From a checkpoint of a small transformer trained on Wikipedia.
Size: vocabulary 512, 12.2M parameters.
Architecture: LayerNorm before each block, tied embeddings.
Training: a variant of SOAP for these matrices, 512M tokens, 3910 steps.
Each number is 500 + 40 x the weight over its row's rms, rounded and kept within 0 to 999. Layers, rows and columns count from 0. Numbers have three digits each. The size before them is the row's rms in percent of the matrix's.

# v: layer 7 attention value, 384x256, rms 0.164, rows 71-127, columns 192-255
# o: layer 7 attention output (transposed), 384x256, rms 0.138, rows 71-127, columns 192-255
# q: layer 7 attention query, 384x256, rms 0.149, rows 128-170, columns 192-255
# k: layer 7 attention key, 384x256, rms 0.147, rows 128-170, columns 192-255
v71 096:515541443516510497526457445542497426476490521524456558529500512496548493484496502533553545545562423507461486491472532561489490426509549454490492492463453495526497494433512523542501500518485537
o71 099:492519513532410535466550611429566478571530504393516418469422493485447488474521532546538524505507505430494483514542508488459464534450507494447468488550474435468517481507508484561535517441452488
v72 097:466543491492506508471531462464519531493374455437477474518512443476500533519425477495457524471478498543521483437507503518492451396531520469517460464531498510451516578556501509486506436500452540
o72 099:545512532439432519494524498498463531553542560506457529535577592457546577445519526432512500475456508500501481540482549512500441574593463486528559534537465475535533493457487510457453515495541499
v73 094:482574460467496596524500514458533530446534512484522482493514502478484455513443494495496552475486433442468499482528521509493483509485380466492502504492511511505485508508456556478554505532404471
o73 096:513456530433501418614498503518500515525492470555500486515514556539469483484517575485484478478547567554520523520500418540495533403450562484559469485531478463437582554487475485553480543557457527
v74 096:481554462405470514522511424479482455516432519419423477524562542499522510458475453565574485454496521545538485524552547502530521564529410566476539544476469468528472489477498489526553541460493394
o74 097:552517510512523552416547537603517532479518466541506479511529471484513461531527472527509525495452515492523517525508553429411544436499528555522499553511527448530491478495478528427514498519541567
v75 092:470450541520542496479475521509520460521507488475434440546538498503436445546501576463483502561459506509522487484540482511499502478423494435524448548555508404530495507476525535568510524433503523
o75 098:494517437417511486482552512505535514489487454455560559425488493579563597532461531504490489510509513472499480536461526537535539477538552466531586504489501475419526480495518480425470483471514521
v76 089:502533399393453525486478458449554416496479527506460455508525509515518494608550431429511520486472526484478451487479566564426491468452502502530532564538481593531462527531410563542417541526500530
o76 090:507528551399554531424503496558466504465570507460555524425522504536469522551522538475521452529496516584529522522551498520441475513460489473481532519475527479544487507506511549505521515451523453
v77 094:475484459445444482524501537505557595415483544514507454528508460491497447551514471567527550443536498493476497489543545466437536496505447452454467514559446515576501515505459521469459497518411551
o77 093:470569536502509494591416535501472487531503557489531549511530474485464468473440525451548473507547561431548489450500474510509497507557489476487482522459550519520496494514551538530569491528531543
v78 100:462433510457507492459497576507507464525406502479595367527480499502495524522540429450487489575460475516494521496568528459450575495536525485489485467515518523481438588445480483480487499471505568
o78 098:503538482521517498547469466479470520535516514486500561517494552610513476389463561493464453477539449520547565562505578554536401420472521533485550459468489425471516539493487599457488456489522511
v79 089:538500532539511419515496545472534479516486513598598457506455532450622473510429520506518553450439462514488501521418557454523481488569488553470562484511537512531478440511485511449453494473491524
o79 093:487486503526514460451555509499519540551490474466484483501490522469431491423555489533440451524538541461502485471479504568599541456445511470442415462541516509506419516597454516520517510529569475
v80 099:492513530488441493544511534545509434482489528523546510494488534559494443469501415494600459502456526460585485544491461556461512509480526533488512570480438501487493537511515461552474489504463463
o80 101:441516454495567431516497497499485468564419504517490459513593467470546559574534523492438521380523497578436463455478470452501475502540508555496569512499497540508568544512400503496485466572535515
v81 091:543476524495424514485510504565500428507505480504473566508475472438504519486489540577454525548527492452459446479465511522574523548480548504435491498543457509477455524520482484539529529486538483
o81 094:448497536529546466451512503383547521471527554537523517559471486509565506517535496530503525563480490574499539508549487486496467458516495531517542512528516509527513483507478541473417530498464560
v82 088:494490494495441479513494434565516409485522472462525413417451521495441460467510487454530520556449546489570575455528436504507507565519525509536451528502540532503519423438485527466551488485569476
o82 093:490541491484557544496533531462516498461477528524514564490537502514476502536470484480478527448530441483468441509470522527488456499426498524512523445485440497444449546530507518472484506515514542
v83 092:542464497488479538423511480522518522484465442470475518451512475532431467507441467526490455558459507481491500482502470452418468484491480554517399533488477476498524513534555449558471515577523493
o83 094:431523560454467417501447523466471477472526491498421499459483487531569459520589496529600459458507480474441460416561525492486474484498560526497592511513534475557485501614472502552473456470538496
v84 086:503564586550484506471516560543471547501433503529547496507506480476490522549457433570483444539494520460523455488461521524530455498505528559496438498527447471502475525543486507505502526598521543
o84 090:464461471586489433462469466492552382479472517469489519447495551475540461515506555437531568488424458576460490488532557479497532509442452468486509546515533491507463476486512484550497435476566486
v85 096:467511488483556534516478578463505518527528544461523491460487490491486583521488442505460479552567478492457389452509416563520543521531587554502471518485492494503498472467497440472557479411422443
o85 096:539462506511502488521437489496432525510553561517418532502429495475565490488526582436496542512507506473557496518484561401499501465482440511524444513492541463534544462487493505548444546574524522
v86 093:514512498546514427548478429511520447485557457570503526492532457487502470518547505459594578473524499525569464496460461483525486514467566464509442513478569481567502455512464495513526469487471470
o86 096:440512473517490588490520559507515437494503553525461443516520500565480395495528453481468548481515584528536479461561520486566529510485410493477501516471476504430506528508502523492461518507482501
v87 097:544462464519442482531549494480555507501474513506560504586531571504472480458536522543526496481509539447498503483548433547525542522404538551513501464569622489477393474483521432516482459428484544
o87 092:504517549525478534540480525474499431452595512476473500463532494500492557544556479511421547499535441554501516474423501457492518491548564474567456481478480543454534441513481498479479533481531451
v88 090:485524475520514526581543461511478501520492549518506471518513468511504463444482469572519508571517389518486476482500446538522441541573456491563502473489507452488526508468462525513483507515513528
o88 092:479540517530518547449448478516513459512473427487459440440528438410520493577443530495518471524486569536445552451480525532510533493536473493457487541538482563506496545505555544428517494504456521
v89 097:512488526495472502481417558443529531471428475487475519488518491547500464479480474451429558514542453531539565489466448492453477534502554452475526584482512556565492459537550490453539465578452542
o89 100:471477492560519518505496519525545412474576526515476450561486497460436438503531445466566465481586522438529454545491551538517487542519567563449407551497442513518583483461381504517508544468494610
v90 098:454505475460542605527493466503499469568485519519522462537508513416578471494500539489585502476541547505534517523569496553487505468586543529490526466477562485464507417504444436476517511499500529
o90 100:534509494542488510473455482605516504430538491477461589434514521534455528473513454519441531480498504548485529506492464500465500515480501524534574485526476455439529528466500499465545486473489489
v91 094:554432498459500444479468440495480480522525495530489491486480480503467492488470505494496424518514532598509524556482553488547465587537494500501452500487423509558500563466526458483529458440524447
o91 089:501604475552537523466496561563522483486473518484521522488554517478472523510487539471500490496478477494488571538483412521458537503484471409442466436431497494397510517551481547520478504522408503
v92 096:476482460492561494476480433510488493461473422514533521458432475453555420526511593535531488480488485531428599530455549474556486418481490515476447474516513513478497495511487501519539566434421497
o92 102:494544532435557567404522467548419481586525563478522503462552443557507536508508520561454502522487457507516512470541560443576519602551438548481475550476456495499533572524467516539471486532461442
v93 092:459524484546511581454460511439473506492528485501516417524485576468474490474428451553486498484498398467474532439511491429483497572566490523495521463489519502469491527473504508472515486530564481
o93 096:559537583468469495486510513514451537528485441508523564482483530477561458526525488460514391509557514586549488547470527481504473517527470542547453422520495476532479525472456544519495517488517558
v94 091:514530504463492487568469531518500501511421517481481453505441566500403522505505449592508523512531527461522502481538589490468535546484529477593532525501524481540542562542498537504555454540533519
o94 095:469448518525571520483530527535500518528492414522448538441524537510496480500487491476491484527491454559529482515457480524486470417495453478465452467491510532512464502524487562560420543454521619
v95 095:456478522462531492497572516422549486479567471483452508527487517546547551475542537562429515436474432462561435538480437526465520478513456527486490545489405476462506505535536426488482548509416532
o95 096:529531519498553526485516419509557459555491528515507521525512499461581457475448476464580530499453565524531509461430516457542569520491456529526582561475549493532506411453460558543546515517549439
v96 091:545576492481528445485500438485488555450487435464454490520505501446467577544487507552565496516519505535511545477573499582604531479511577525525501477541436488479530490494473483508502576512450504
o96 090:442456458533516438478546531517528472567521562501553581513438494504559508469543495461476463460457454477525458537482537460424435555542510554479562505537438520486520476450541441526416490556476451
v97 088:542462520467547462530542529536485504552524529518531515425545539428545467528510568525463487493571462581509497403460562495425526492486465528526540530501549504446446481467480464481603539547493442
o97 089:487522525582501550419420434489494475450492498505478512434512471567466532545469444575546531504462503463485522561532513483508587545556532508463396482515446547524505499468494554602491441533517499
v98 092:496514523552497425507505482451417493549567465454458512539471519439538460466488523502475441474454505485475551484482488485479494605458556480556460470485504418547501503472538467526514485499480504
o98 099:402476538507483492471527560506541455514471528523503494480528525533487504491493474476469497532552542465557491535574439473516568455519523513532561515495465583456547470504492475435566452487507505
v99 095:508506492607547514544455516511555453473448520498516504471491527496499487460523516518506495514524527517591439515499513526462497396523519502506534530460520486563554561478471471526526519513423462
o99 099:545460479436528484447446509477499524527456468522549496423502528492473448505517503412450449485480498485568514484456462511581474588530485487480495571559497526419495453517454532549499478514552414
v100 092:514495462509534492513605522409455559509486474501484480493490477552542549511435476508476437556509619582535518468507496436561378552517503478517570508532491479499463507522479508490480478518519563
o100 098:460519461557514451494499523498515484529481535528559546504444501502423475446511515457513548488542507500526456493569477569520584457468518457468453562509446454560519543502481446436550487489508490
v101 094:469532500494500473496412529479524511495576542473489462563559479495521495500506482539461521584494510588473513543546519556456535486433516461453470487511484468504523452529471504543463458600554499
o101 098:481491545481478486534569484520467549454501524478478512443427470503493450604506540522480511472465520489558435449575424518494524542478439538508550519524450587509493496492458495493512555474533514
v102 097:567455536498435526494477412540560511476566473475557540561540503487548478468488563539539404544484461523476507503467436569456457455496430506536529467515436530445503532541480495545472461547478465
o102 096:424538535532574445512560463533468434501470524461471424471556517487562550436492505552511564477443568501522477511458466517500483514486530453491480548451534544513532495482470551511405507449433478
v103 101:496525480534466515531509509532523434557457516538564516475463519505489518523464523496483389522424488507447663553542488470562511545494493555461514552480601467489477555492497509466501523502537481
o103 103:496540566505522552516511446506525545476543514453503459534489462467495511533525568502449455491551471458483453520456497572536477485477523434482433420556444509548495547552484520486500513584548500
v104 095:505447553404539561448536464525507498549493489572562536501476481516538555476441543487552427517498527560515484544526481534603444513538517529498511533510505493590559463430447504512519517529434562
o104 095:494519474539513464513533541543447487479539546501508476492496554458506548486490599544496524457466511501487475433434554500477487487452494516525589518529410490483529618477491482493537462451520529
v105 092:485511517508540429526579561496471481483467432462437443505546478506494494440512511499505494448504511529529427609450490442529442495477504615501510513543514495453562411519499552515486478489579582
o105 092:441516559500451531418534494574493481516464514483484513535501497535478478495485424591498459493502497432490495413495513536560401558490504492503434504568513528512470500473568523534493479440454521
v106 093:502504537493525581475532501415588438601465458469489377512506426516478509463515503464441544488468486437498423502489534473483537541442517514507493520497487448533517504445494540446473590538531530
o106 095:429464528470478505502443578502402462421603515466450498547407587466517497481516496495501495503575497546566454521522457474510546481568509538464498563425472548489471486529524462493550471509520444
v107 094:471478437493497525532550538490453537442552484430470530537485480450493532484517510436509453509463579527436471543498465473557465579432412491523500444477525505535471480511425444535531469538456480
o107 094:443494487503518543478430501571564477476467466492501554513530450507508481475529558470468481486545489464509540419469497494429511435516572599469542561563496529516485426540474529508491577354526469
v108 099:444549472449569418525510498539466474503526575471478460543508497539488470477535535533561427458490497490472510491503495433493529497398523498563493470466510596512458468353519514501530479511500506
o108 100:540497501510447596462474479539511450526472442508567612557533526466558534578453523490411518448548497481500509484457485530515456552548527456480508510445480413409461484544429501526455528514543572
v109 095:463550532528487517492536488484515485475495495522496488517415465494456468442561462403394545506487470477459505512449537443505508554526556557549513474474525546547441541495518440579586526510543486
o109 093:520462531519555562502474522465431509495481491466507492471468483489497494520551498513525484544565499496522543576449412519487507475510509479533460504509488431525548515501558527447536468510419477
v110 095:545552512557454517504501502493510494440601480468454578502521511476543511543567489555505551480457480519492522497530506443475510427563521590480493493565476499579376471529480407484454537547531494
o110 093:506538537506555506459481466530533489513520527498525492487516495423520425479552487492460474475565546500462567571507563479534500574453505482499488477528493404494520492486531517616448500409478506
v111 089:475484475459546497470477503478503462541480554540556508564473454523529475432550550473469534519448537556500530602487609480529437418471457504491508493470541490495524547396520490456525623581539485
o111 093:494492581527524522477556383478513590555492458495518515498506483587531563547491545492496541457484501552552573431472474506533564516484552423564486568505420530434566474517498529484522488456575458
v112 095:520539490480471518541587473442509470521452517435522475479479519524471446491461523509464504451510481446520493532512613556474420424476490478379479481490493534470522546487463516469462506480485383
o112 100:462508498456546511555485526504498502423528383492494553551522531451441526545522455438466484471476463556475454436452455500545558601533422400575539569519556531470445518469447548522495529541502487
v113 093:473542518466490516492518432508525498537485579460516476472521484534524467506528538484504538477507536537443480494462427546529508461591481424541531485570494500460586472484474441489509484508468457
o113 094:499503498532480502491484559498544583485489481533510486569503501517504574472451500475470472558522469497445503488508493432433519554486588488467534531477530562504459537511496535498470502566490498
v114 098:500446481488517459447482489503428404491503551538484530526575503425472537497451515543481467564466568513477564512507480503516540505481473518514520501488506514466509516505497521510496499488411493
o114 104:525488508489542544517575448464481487464456453469544547549412472526494524465543450526479559519457519522508514550487507514522498488581447514442533531506504469508467429466487497559543500559547512
v115 095:519458472515474479448471517520526436441602537499494438503465508457469557493514536523540483478546495525463497487483513465547511483509563522457532516506534494509577570511532519506469512522502481
o115 093:487480466500523504492517498498499540549504580499556514464500497507474488544512442556486531471438505494455594515606533472438554554515470560465503560416528505505440488529462443520530580483497507
v116 091:520441570488481499534449500535445532564545480484526462513479530480510564495474513510469536516556421450448513522489541537458492514471560476481479430509577493560448526575436534491481545553438495
o116 092:491486608510541506539542495503517550514421527536442421496474482524527559487471587590516493482535518498495520492501448495520444473513403448514547493525491502476470477481391529507549470444500477
v117 098:506471528485499488493507513498577459533493493469467493419545455508526466498482541515506510456519541411465490473476476486564455506408515547540456501446524544552481474484476495533495451473489458
o117 096:453477442463454438443500513531461497456445520465503478485569491472466597423446447520526455427497563575510472459523553540515461532481462557488484495587457514514451473490464465515527524500496480
v118 091:507465483544476446469550500482578485549489506532511478510482476488479522445472419507527536434499539444540521529464507468496461448505431556475519563550559450490474520541474488506501474525460482
o118 097:433470473511424544542513480519510463482460474515442480481527561506526500496534519504453452494415489542516477455455486505511472511503545426573489479477501502429521523506459470518598515448496500
v119 094:522495456501492513487479447466497508520509495525470492494526486458595558509463540598441486552535446517572464528466512527539533515487556465473520578455547470573504510430492511505485435469471439
o119 093:505535574496521529472523499489507481482508545498492441548441502440475481524533436437515552500483572471500545506543512455548487492444532570528506439551416458437483448544432527502442561548531540
v120 094:461521463467511443465504528459513451490583532547531409508521475434505505490536481464483577455509519534596478561468529469479477516470597444504482474523438497476495604533472554474471489443503569
o120 098:562454575455452533527542506503459468548450495490523453473546570471487565555541532460534514474486515542502565461490554533466506444505511561501407549536526478451496491549455422499514484564527494
v121 094:457513498504466485486460476500470460507455495528550416472477548448470497466484422466480512483496541448504461511530548478532542484466468581551455415472504555524471488478497518575479504536562569
o121 096:530487552510429504486499511488479499464521517456442536431533494541490495549441470513499386503504447535523460540491517489571522458499474527460572529477567440439478511502465515507437550491504472
v122 095:553489470487518431563449525545478577531519506522488485513525488523534518464539494522513557479516462505424496502477441463528441495420544527485491523527427475509509564490527502533441503527529440
o122 098:479504501534502454466525504456475471458462519483578518599466523490556531475482566498553492533535535519541465528498551499482522559541561513552525490476512583504508448446498427526544455546489425
v123 099:492534502601430425476471493529425526529490443483445504500522495537487447531481567438486467453530456463506514501518532487580550449508516517529542489565584451538493471504513487572510489484489603
o123 094:520463542419458543455473549475525488529498486518551509484460492482543566467461460530505520502445477532471484554479498483487513496523543471494415524441423515455470525470502526493479526428507444
v124 099:563493510514523536521463538495520519489545498559481512458451529511544482427439557495503479500480501544525597497512534475521523526520474550559484502515585484483466603495486517443510457515408489
o124 101:482390533500436476485473497457506490455446516497498457481573434468568501506498487558489498445448483457553463472487414544523441469537504516506465476441404541451524487465497458493480497493498541
v125 093:449493471481494520486514555510511485540547490447464562542541539438532481493585473423519562549530483516522531450485418502477479510473466467498577478449481493470524455602503519504515455497534576
o125 101:453469528505505406483557452490474432471463481467402547497498460523605482454499542616499446473431520451528493558533488527480460483525499595522443529515442463560448469478553496550542568485511516
v126 094:523492519498464495514529509522491548595492510504457538578530511490470453464458539446606495461460513473454476592468456573458536487544500534570483501475469514423523503485443526468496547524470466
o126 097:522474498570520557473450501492550532490432523633484442486499478529539498449434477486510459539519563477469479495549443447484487476519552479480513491533530528412515565536485549470533489520538413
v127 099:456459554447463444532488527503572483451566551447511493428522505431497467521567501457475538490483460485559486526523494451476519520544488502504522430480408452531474486488557495570535509544544477
o127 096:485506430439525597434472463549494541516525519497459475427512497534482505473460459532504467531504489505520481475502476504512511483460515523445519558455493509562496431565437451469471483488485522
q128 082:463457488485442485491477534505501460467535476518455488498469487498568455412465444414527568543468525498529518457538531528436435511458465509545580551539484481509514513465475536520554469505522453
k128 080:508505496404495501554549493480459514563494548522499436495527434441453525533521449456536518460539465503469512535473430490498529485500512521483428430504429523493493504548576535529439532472508555
q129 104:491549472438570497497500575570535487508463565542524553512507466465585507557502529474540408505522465523552476446492496433448426475517556539539463499469590501565581514528521488430506448504475441
k129 095:454362523486530411532529516563508536457494447464466529496518524495474540480514536476499524557570569466509482455532486567592452552430448486452415560531480550493494508503480499418514538458473458
q130 088:516430565486513466472557471572514563527474501466458496573504540474561446557545469502490527555537507493494494501499471492465532474492533549501437520500532535528477550484531549469574468480465526
k130 079:452482462606536551501509514494478536433482549603571567490474437556507552509488496465450500500481433510508510463528485534465437506502473519493447490529536564484535506520515432483418521549542479
q131 091:426463515537447516469432503520465475477507557432494553528502451544450608502476533480524514485515496454544490514456519426499451496504428515552486453491540571547513443560529503514479540495450440
k131 092:447471508495499524546483484466456523544522561467415545497485459426461496568400519590562529471467506511511564552540509483446513507539470517471492499527438522580535499430489489490559527511500513
q132 092:496447481467525557555548456534519461471533563517538492490507467516491415507455500495496439551491512569495523436503526545478558512496501477497429471436562476512591515484503543517483549447532415
k132 084:451516546399486501534590453507531488525450538499595450531547445457473465523453532499469522493480458522514448463494471493486438477451516505433523486476495537493525455506493466474570450503449537
q133 088:500538491542510491436522444524487509449518470452539439464501441505495440565549529470504464520490503539509557473526516537480516476566543557536472555503415465477545566506502502471541574503556576
k133 088:526446460555505487479462449460459545523505509502429502463467486446511518428546444432533467477471494461535484591487488480512463473420476527555486511522487487490515523558510494499472472535461487
q134 090:442518455524575504472542504551557499517481480491466557507527526495502522451476521493551510517545446382473497450435487476514517533552451511518492471472510517507494449472446497485446525453516476
k134 087:532529505473520550517539481465457544454478517479497498553499591493476554488518486581521543582444561512512475491473560465464472488497528479486430469442504443441484472487507514543553476485479482
q135 092:508554545544469542528447474457486515527472474525552481506514469537507528486482489527512531509489428462458542589562450498496569488516421506589457523498478519531561480489520479439534521549528429
k135 086:506509437528485586511507508505468509523549453612467504471480484491512521481495519547501547489437522510468536542476501478521620537539469536555508491534495489528511505485469493507516539534511503
q136 091:530548468490514463516420474386486483491524512443489496506512562469491504445556431424514538551522513495499473507487457542461526503494474494518516479557430442425480528517456511495573483501512489
k136 085:529486499445465514457521525495516474460516531505457470513489431528447459443440432487571449507431550447528497519447455531517554485501499544455469470565513445567484441505496560560569483426534580
q137 086:461465563532480463547482506487582428501456479527554525457520523509490478510566448506543419515547477443544547553502514499507572503504491460565522470536552475486567498448496452549494559532510464
k137 081:450495537476499519550543504469515529561458462533512429489579533526526513534569533507454502485505469448549541486451526515572498484479559502479518517476525561618501444390499541496508506498453520
q138 084:473521534518555529427463481551525506512539514536535525486497543538498580404558559477470559552509472512481446494409466525517531510449505499494515524462455498537468515557480471479500466566544487
k138 089:498509458511487545474514512480538509462395516420513539466452503441483514482515476522479526452547542479544496480579490420462519517501479552480459561553558451509531510490508535527526468479570583
q139 088:546561527525479556587463472495535461488534458498447435459478485440461502493548560539476470434513456458550480488476472526431540485608476603472473520484470493449506567519507522488555441558472516
k139 085:525529482472463520533496553489526524557442543536489481478472547497518555508561458488523491493531484501406491590484504501511523547467423485571560485518534395502495480532459522467550440534536529
q140 089:525533552555483498509517500484457522517532543464494485482433473501531534554555380501457505519456445474500550551468453520515544467566503587467522511467448474474415400519468474454496510497531476
k140 086:475454456521485500495497475509496444549524457483404439459483521496465478531527518473486487485531489418520436572442447514495515540491514524559508499422512544541540521476616510532439504486530493
q141 087:532481478551490451530484527501503489454515495492543550506515467494504602537489515488529564526516484509536541466467552400455454478495529484521502518420427552513549508514517447474566423481481511
k141 082:469500508478580433482557479508529504507479527524511571536507495480490526527396496522440460489521448538439507481546501521476496482531536512497542400452466472483452490507491503451497471587513493
q142 082:435486506465413524507501453520521471508509524539495480551534554518595530507455476523487503540526453505420505548443455509552497515553440532484498483450425605574492479475463499464472485548532567
k142 082:522477465439460521529526502457497495480456485564508493471490517448502458499490517458545433531556537532474558524508512508522536448474518491484564480494539453565534415454517499468555487553542438
q143 093:440542541504542541535493513521431488571481539557507519544460546491570417485464553513529519474472475490470465591513454508466458557497489548463566503501477535491503486503539488586448503506529519
k143 087:488467446568451503514522420525461496594496459528451492586539514518498555452532577523560530497474481464539501536490543501525458431485518509594454547481551415510596492458561484471503501461475464
q144 085:476492471497490531481482443481471404537469461457451457541476500517441489475504431433493509419486560552460523489411606473531445564507567499492414498474521440422536523523453520504572569440581514
k144 086:472496463548541508511490480511517533554496533492495504523495500548562456484545473562514603487505548549568436429506469526535469476458434502473553554523481562554513533444532494515441508535574543
q145 089:505451574520493521527465491499453552527513489500492533559474503505439535625492509494452538446438441542499565454452501516470543472483584530439454527521468507456517530512441475507511468445535536
k145 085:571483438563524517443492559496512523597495499430516435576472388524423507503530423536513495529495474441513487505466567467459435549522506514534489520584508436493470481459502465467526470502483440
q146 094:421511464460570461468487508519495470476468531496469524388540549487521474465460490473570470524580526532495529511545508478558531486454554409471501538449556505446465502468487530487432501455503501
k146 082:476570576520566520522476535508546528381446517430506537526502529523430596554506526539449535490515454539519511514462541462524487543531513479443547541551532446554470490544498482523464444487470517
q147 088:590536464556485452531523498492502491503492483501551515520543562450471532461566394495438422450416520496503492552428500443448587571558470534522517518485450446497479520489467510515479472546471493
k147 087:528508484459492490530493506478486484494526517551512422520483531565526472494486574507529493562482538514466501512502526522572543490514513431482538548454547619506529437521476464546448560490542489
q148 092:536525530622479548508508528529486474496484548534545438514509443449499525485490478485491432532415553470448554501536504514540483439491434452508455509523513526527451478550499484453532486526496526
k148 091:502523516512548530549556535494521537518485504481459449510478574459436500483521477559526429523441464534508494441532484479497476437439547515496513441493481547543466492558475534482464507462528561
q149 090:510539519573526490497470533573512541566483544447424489534511494465517515486457564553506580524506542489583461467501500474537510560489506540446499486513535479500508511422472458521497538577477578
k149 087:507537492437579535513468510442485454547468544431506427463513456538525468459487493454520497560501477467510523431486449525519483476469485456446500539505553500466472549535447582455504456502537450
q150 081:486549413459476489500485565407434503608508475545457502442463558511512473533487529578555511552483519447536552519467506548509550546446486509504444530573501487522426496509589482508544521547527472
k150 080:506493556476521473517515542522512449493471503501533526574476516508425361475523479532541518449547474524475529558466480475490473513567542574584479520516500447466559529505506508543545510497522494
q151 088:532452495522485513469528509497519455458478532548582547493492512546520531490541542499537505520496566457443544513525450471484458470366535512496526483536507476463517461509483529479493527471548430
k151 085:471481513463519504528510456494488576468431561528449471530535516513531516467450489557469499479541560524507555460500479505571561513537430473479499517460398611527445545515528445545465492525478504
q152 091:456398460457549449526533573522541430462507548520509507462508530568512523525440506499510514528578523464495526424521486437489463459461529513518524481492539552423465505454477554521476523503513483
k152 083:497533530429563497503467507501453470443451455468528556466513633462568498512469487438504558515582446576516502463577398436462518535491530456526485563504466520550469495507503459420489508493479516
q153 094:409557490534532552508451525505544507509525493473546513460562472485502466571504533507472489436506500527465528500494531565483518507459529512439459430472458502528477541456435586492392518430521514
k153 092:481465483584516506461460483521511493513467533426481496537476537474415504508454478519472369518515476621519434492443571458543545475464472510519494452514517400462520509547503530475558511493513497
q154 083:513314478544527462488420524516526495527491506596494545526473511477549478497573546523514517428525431459477462445560496566465470470533471488526434529546526552460516535536424557480521559496562452
k154 078:465513539445474397477509540532457536473485472465432416496494427506508534577519514443447510461519540413558508508491506509475493482468522509560472435520458508566488524488517512472472558507576481
q155 090:565482463486409498548447527470524496592514470515574523487461500514469507475503479511526479480482442463505522520499492481576617548412431533496597555557514481527509431494460559508585560569439372
k155 084:510594499498483522552487467453493509461470462572519520507490470473579525522544524489589549465498509512496446578569513452446531554507463466557515499532487584513504589493522517561507524461543515
q156 084:546508517529467472498466500478471482489478514534478534565464581560519582458509469551550500469585468519507525485467522482463513544488478482625525572538489476506463513494487486509415544534535488
k156 086:474491493532426492472421450536525492513582523501512498433489520489458510558518475524485531465474469450539520513422531474506488488539500479500525530523481495424440480432621539499517498548507479
q157 090:492483629497472527492471520544537522512537469444532490507484421470470517508559443465520516494452523437545479556471511528575516504576506513445514497478514540519454517496471505504574430458457599
k157 087:553516504503437511482539466452471505448489525511534500540492497492405514488513473533453455538504458516438531528497519576499482482504465421508507462479609523469561472461467466483551504467449483
q158 081:511431543464477530499488492508494523544535464470506547506509500545507566465472542456508540520507467504467482555475481469479557475509548582480576479542482574503493545466504398504463522428482528
k158 081:500463501499563564454490540480528488544457526455470463580489487491525427498486509525521436498496500548545588539532472501560421535579532452496463537476525508533558453615515482518529494561473439
q159 088:547478517503473556451453531480467563505545420448426459528473432442459498510560470513524473497432464550452525486422486467538626556528504531456492516476506449517493525460463469518503516511523509
k159 080:478529527449462539479526536440536455583457497463553489471450471517509457486603493498493465494411461501553554570487478534528504470455494542489534517509545437468464485544556536542496539507448486
q160 092:425516471413592451486564473576474550474481597558459548476571588467512523389445564493567497470517508497514383459521465447492503490493465498466519469530511462482422527494447519494519490541483513
k160 087:483532514566518518486460413493427524522513455487456507511466497520501487504498504529542565501466522528473538435464507523548393519492504397473478525455537498482498535563502478499549540526475506
q161 088:542493509551602487529541500472452530485509539516478519546483507489502565574500502565543555544530453448548496508451515548482545604419481486519474573468453527572487476504567573568450524554520451
k161 082:538527453510505486450512463491497590498483481460499459488494457587537513489457460528486516512511566525527504533457506508525534530530587519442488518497519471551444498518470472483500519506486478
q162 095:491484579478463443510546553533501479487573528435512518458465538458498429518498469510462486537511492488493470507472544456543479500417582595522496462532505546419570484532436547505442503476456517
k162 095:487500548520496440540551518499523505470536495507560442541456527516481456459452487511393473476598542557476563462553516539545526583443529447507484501506534452481503505534484525519400464525445472
q163 091:504606476450535499464444462511494483554529490570452515520550487454573460475435535529573478474548503483510496512530523467477461455532565556490489529505602512510482432511562570611540569441460520
k163 089:516555500458483553547507537526409574464438495556504535522516438552504543464551535511550518501506486422524521474487567546523519556552522589567465556518501497502518535412527509468543493528529481
q164 083:452539486551502498516451485500468496497484521612547461467473537492471471483417508507485436463472499497513538506489421484486523440539473503498546511530582504533533467506580530530401524445460534
k164 083:489502495499528518542504517562509494514513498544530485550541581473502531523515482552451527492510425474493520488526510451577551523489560517416503435480487463494513455443512489457494497477521533
q165 094:474481458456556489514527492565552520570494477484510463508490567549541452427481567427523446513555565527519485532572530503521468488486542472502591442546442478497545497474461547454383540456478429
k165 079:465482515461528488549562486513467442407540509516504527581481515486459449551505433471468452484530533542516507500502590484544475498533489497575434517521532571458464488482520529502529480576546577
q166 112:453574441524534406498534475508567444534474585554515511497510506488536515481425566535564503474519469509515522435584512495476496539481484481496508450528537520552469492511501567526452587486553477
k166 092:442476564525547492516412518511426536469517432514547510433581510459449426552550471500547541485423577542481550515512473495554532489505468521507508486396480510519498501529508447472445475528570464
q167 080:501493549470510465524456570487561461535462443498544480401498531492498511448479458526577536481590541498505494535467486571499558507456469515464548494503466454484586433503531499545526531502511487
k167 087:564569508375503568553548526554485470497514514443478513512552533511491537477484481498437456488501536538532551528437484463482547521524570535494459454526469542575408578500510480598536446419581547
q168 081:465556475579482541504531468570491504503501514503560466614526494512539516487523510467488464465451452551500464515566495472523550516507574485518487564542547455397486448512474478509477437492475460
k168 084:475497497539417495569429466476429486484475469500521491508459518451502469506509521488580527517561457454481496494488533486491538497508492503512421537586505531485490517473590498538461533545587467
q169 097:568505475462429486467502583481482501454534523473492485545515542459463526532594472509481538526495463519526524457445495528518489486561535515465444487486463475497540480479473504435560439511500503
k169 082:550534507477474500497537485497527579460551539464555481494458475544561483472464406415453492512494427556532562449458491464480475478529514533451475495468539479531477587551477520429472512556471445
q170 086:569545489510416462547524489480496467519579513492559541417532538522472522476533555508449493491499503435478520517566540446502583494565483483484459564512420474526479448461554520552468450494531490
k170 087:547483477521510533477577540511495530483484583494489497434545469454483511482516532526591483496476487480459573472548550509520542455524465518557467476493498407507465498543412491503514509462493450